Part of a small language model's weights.
Training: a variant of SOAP for these matrices, 2670 steps.
Each number is 128 + 24 x the weight over its row's rms, rounded and kept within 0 to 255. Layers, rows and columns count from 0. Numbers have three digits each. The size before them is the row's rms in percent of the matrix's.

# layer 14 MLP up, 640x160, rms 0.0591, rows 0-67, columns 40-79
098:141148106125115128175153168124118106156117133104148127124128139119175135145155122122160152150112123106104110123133146144
094:146136141141132120087187138143114100090170123129092162156139118133167141111128108107104175162105110116127143128144145125
096:080126138148065107197128123184116156134154156145146141142136148131134110073154126099127109115141152114162139139125074157
099:134118099137121125093109148096189086121155144114095128095094101140110129099126103106152117129118178094120101157136133099
084:126085140156115149164122091156152117122121133112096125164148149068125117133151165164148165110135158153072148153085136120
098:110121150114124128149125109134179155120168117112134109096167100120152108102134137154131161120147121108128123125081139146
097:094108118107106148120117140093136119177120088115156155132151127121109122151120088121154139164149152103117121146132134157
105:147119116144123112115113122134153139163080154111141153126113097127119128122145151123154162124099116120073122125107111149
094:172136146136096148111144173144110100116125121114138112122110150138104162086134141104123101118109128147130162127134126106
106:113143134148113130131143140159134100111100118110127153137110103096083111093112139115163138136117095178128193116127171162
117:115152112121103128119162113131099118091124131151126149114126126096114093112042163147175098148108114144070156171127150172
100:101099177134168155090146182082092143125107131096114138118150143162111104156118146128100093141103099121101132154123133155
092:111154129169099093121159159180135135089154105092098111126155130111150115099087066097139166126136146126143107107131130099
092:074111154125157133154169165099165126168097145092161153113126156133111147118139102151161104156167139135115134099161134132
098:130128125119118151124133141146153126149143128113119142159113130115134150078154127134099161151067157121119144120180166115
098:116074088112089114146104171135111155184103146113120142142132124090126154143103091067103077095126109125123097104130115161
110:153102110129163138108145135184134140142181159149127143094155083139098135131147111149149107066150145156096108176123105127
100:150113156145154178127148137130132116145120112132170119076122169120087135100170096135128101104103158114110077121122076096
108:133108158099149153120114119147135150110120156168109057116144131151167109121162132110100133082090136123103129107149126118
099:066116121094115123137152158119133130106134113130147139133108121158144130147138136119159140077084121149159115123070066113
102:152145182103141150099155151116109177120149150106163073127142111134124147113105103116123140120093144144095127109119109120
100:121156116131115067092145091128090132125145162150131126109178134173127157172154151158130152098086133099142127113109153126
096:128073138094114077127129175096121102085144119113123139132122160145162120142160046124137137123073120126108142112121120131
084:094131128143152155143117156111103149151101120108133144113117150120174093111146166145105102117179083134152122126133086150
104:127123154163098133145143126154108127159090147119079125113073101125149137118123160155141152109121108106114160107090110169
091:090134145103134112128151124081140123144122127079111133121174131127162140143119134114106123094108128118164147143146125130
090:154151149095119122143113113110129120125138135119125118133148117092119158121178136135111095151117133129116122132145165138
104:132109082161095148163136144144129137152151151116073092141171172102132134096131152130083123118090134123141147150111128105
099:110130125113179144083140107100161180093114113141135090121115099123119126083098095102115180137124164144158123133075129125
090:130112094087106096137151177134127135118139110135146072127141106182151152133102106106113110120112109119106195135115094131
109:142134134137125111150156130170128132142101144119116136126172119150152118145120043139173096152126084145166133133143126157
088:148099139128142144107110126142094112123079085134115098109146158103130118122138108109135114128131066099095139180120127106
100:159093146107146070140124119131112139133153153138138150090146124112141125121083129113184145139104157132133139136105138129
105:111121104148104063127143139108125135119125081106156140118081143096099168116123131131125155134128110114140126122084163120
099:125113126127159115125148159167131124171170089137142111119146106137137110124148159113084126054124177172137145108118118147
105:103114096105131155131151164114121138112153123125089112102111131140115155114146093079110177138105179162150113130168126106
101:075127131136122125158121115139138162115142147161152106103113156134107145105095078173125070107123152144130161117107146155
099:148124149126084118139133171153093164181125115101159130110164139131123136114135112079128110139098173113117092117138163132
085:104085131112110126106141094118161138136118133149157139163181110119130169139121109126110135181100143066108087157132120133
088:107144133151136106128139084129127141123109150071129096136137181124124122131103096060072101097150152121117144086135158141
100:154122167113177126149143139143141186124136106120156098145134129141129135105154105186131130101116118123125109177092105181
100:107114082132113155120112089088128156117099132130094114122172127116123137133135091170164123143145146126134131130123072163
101:141143160100097101126147128140108126148112133093108135150114152120112188124094145165136149086101092110134130127106121155
099:163177137137119071136126074126093136114126114146121114107101134156091103146116105107151138134136085134147133106117129143
100:155089111122127163163118161111153118130156113117113153125154137140141138163084143134150126136104124118112117147129153136
098:099105143126098085106146148173133088142142145124134171144126072123104182137124110127138101126122096152142092165153117128
095:088111119158136103115137105127108167110111112110162115094167104152149152128142124094148106101148160148130080112123122124
103:147102133094170093129132148152157110107126077098120124105146134095106145088136122095163105142119126138149116136101150167
100:128139153113128139137098114167130105094147123090126108122087110130125143118115128129141120121110154132120166112087151104
102:135113168134129135150108099097136158174108139127111105130122095090127155135135079159075147105100118111104154132126104153
106:091166116126098156144109137176159196137136090086153107085123166132132114087156134143120136134103135136094159133131110158
113:101108107122093132119133153146073134090114146104119113152149135084098115135131122145124132127115105134164120108109160126
101:117150138169095164168154194146140133094119137143144106125156141118162135105119143104123164102141123077115111072131114120
102:117142101132136092119136094126131123110129132091150115122147155111139112157110160143141122072124150095091134136095110116
084:129100162155115111161129121133094155151126158128143128147150162137146133149150123135170149118142142113158147129158154115
098:116158151168097144111156180127123104143151146104130113158117124141136147160096123132153117109142117082138110095149147091
101:140091169142168110125175102174131113094133149102138123135089126101133134123115126114124123142064129116097120160120156145
095:097179155074119153115163150133099088122147144137151147152122112154183131109132125125118110082114139089139147118101124183
102:136133124132109087109118178124178108106134116115096167201110125130135121112166135119114120137133127130125124097141062154
086:100099107124128170071102170147136145135115125125149123131109147132154117124137082156112125154101117160169134138133134176
107:121113129111131109128099114147147125166131110138120123101123117112158120143129107134158104111107131097096166128103143136
103:112121169124088086078189106121163142135179140087108145095109124105139175149115099106131102126111128156107149116080127127
094:084107123131119109109148156109145149156115132134147141127080114104109110087169138130140161197149136139163086095097099158
109:130170144114125121124169137103095147172148127130147143147078097142117130131121143141128095107111122140138089140099097119
100:121146126147163152118136100102147114127143177107159108112151168120149142133150138102120148137062099177116157157154193145
104:083136128127132117111128139143150071132092132133128140145129189103125129096132110118137160123114133097086147109160128103
100:121113103129087112105135137097126161152154126116173143101140166138094131152126134131177138132128134135176073113134093136
096:149079134097138146125090146099106130108109110101158156168119183100148154100122123149081127118091176093107108133149129168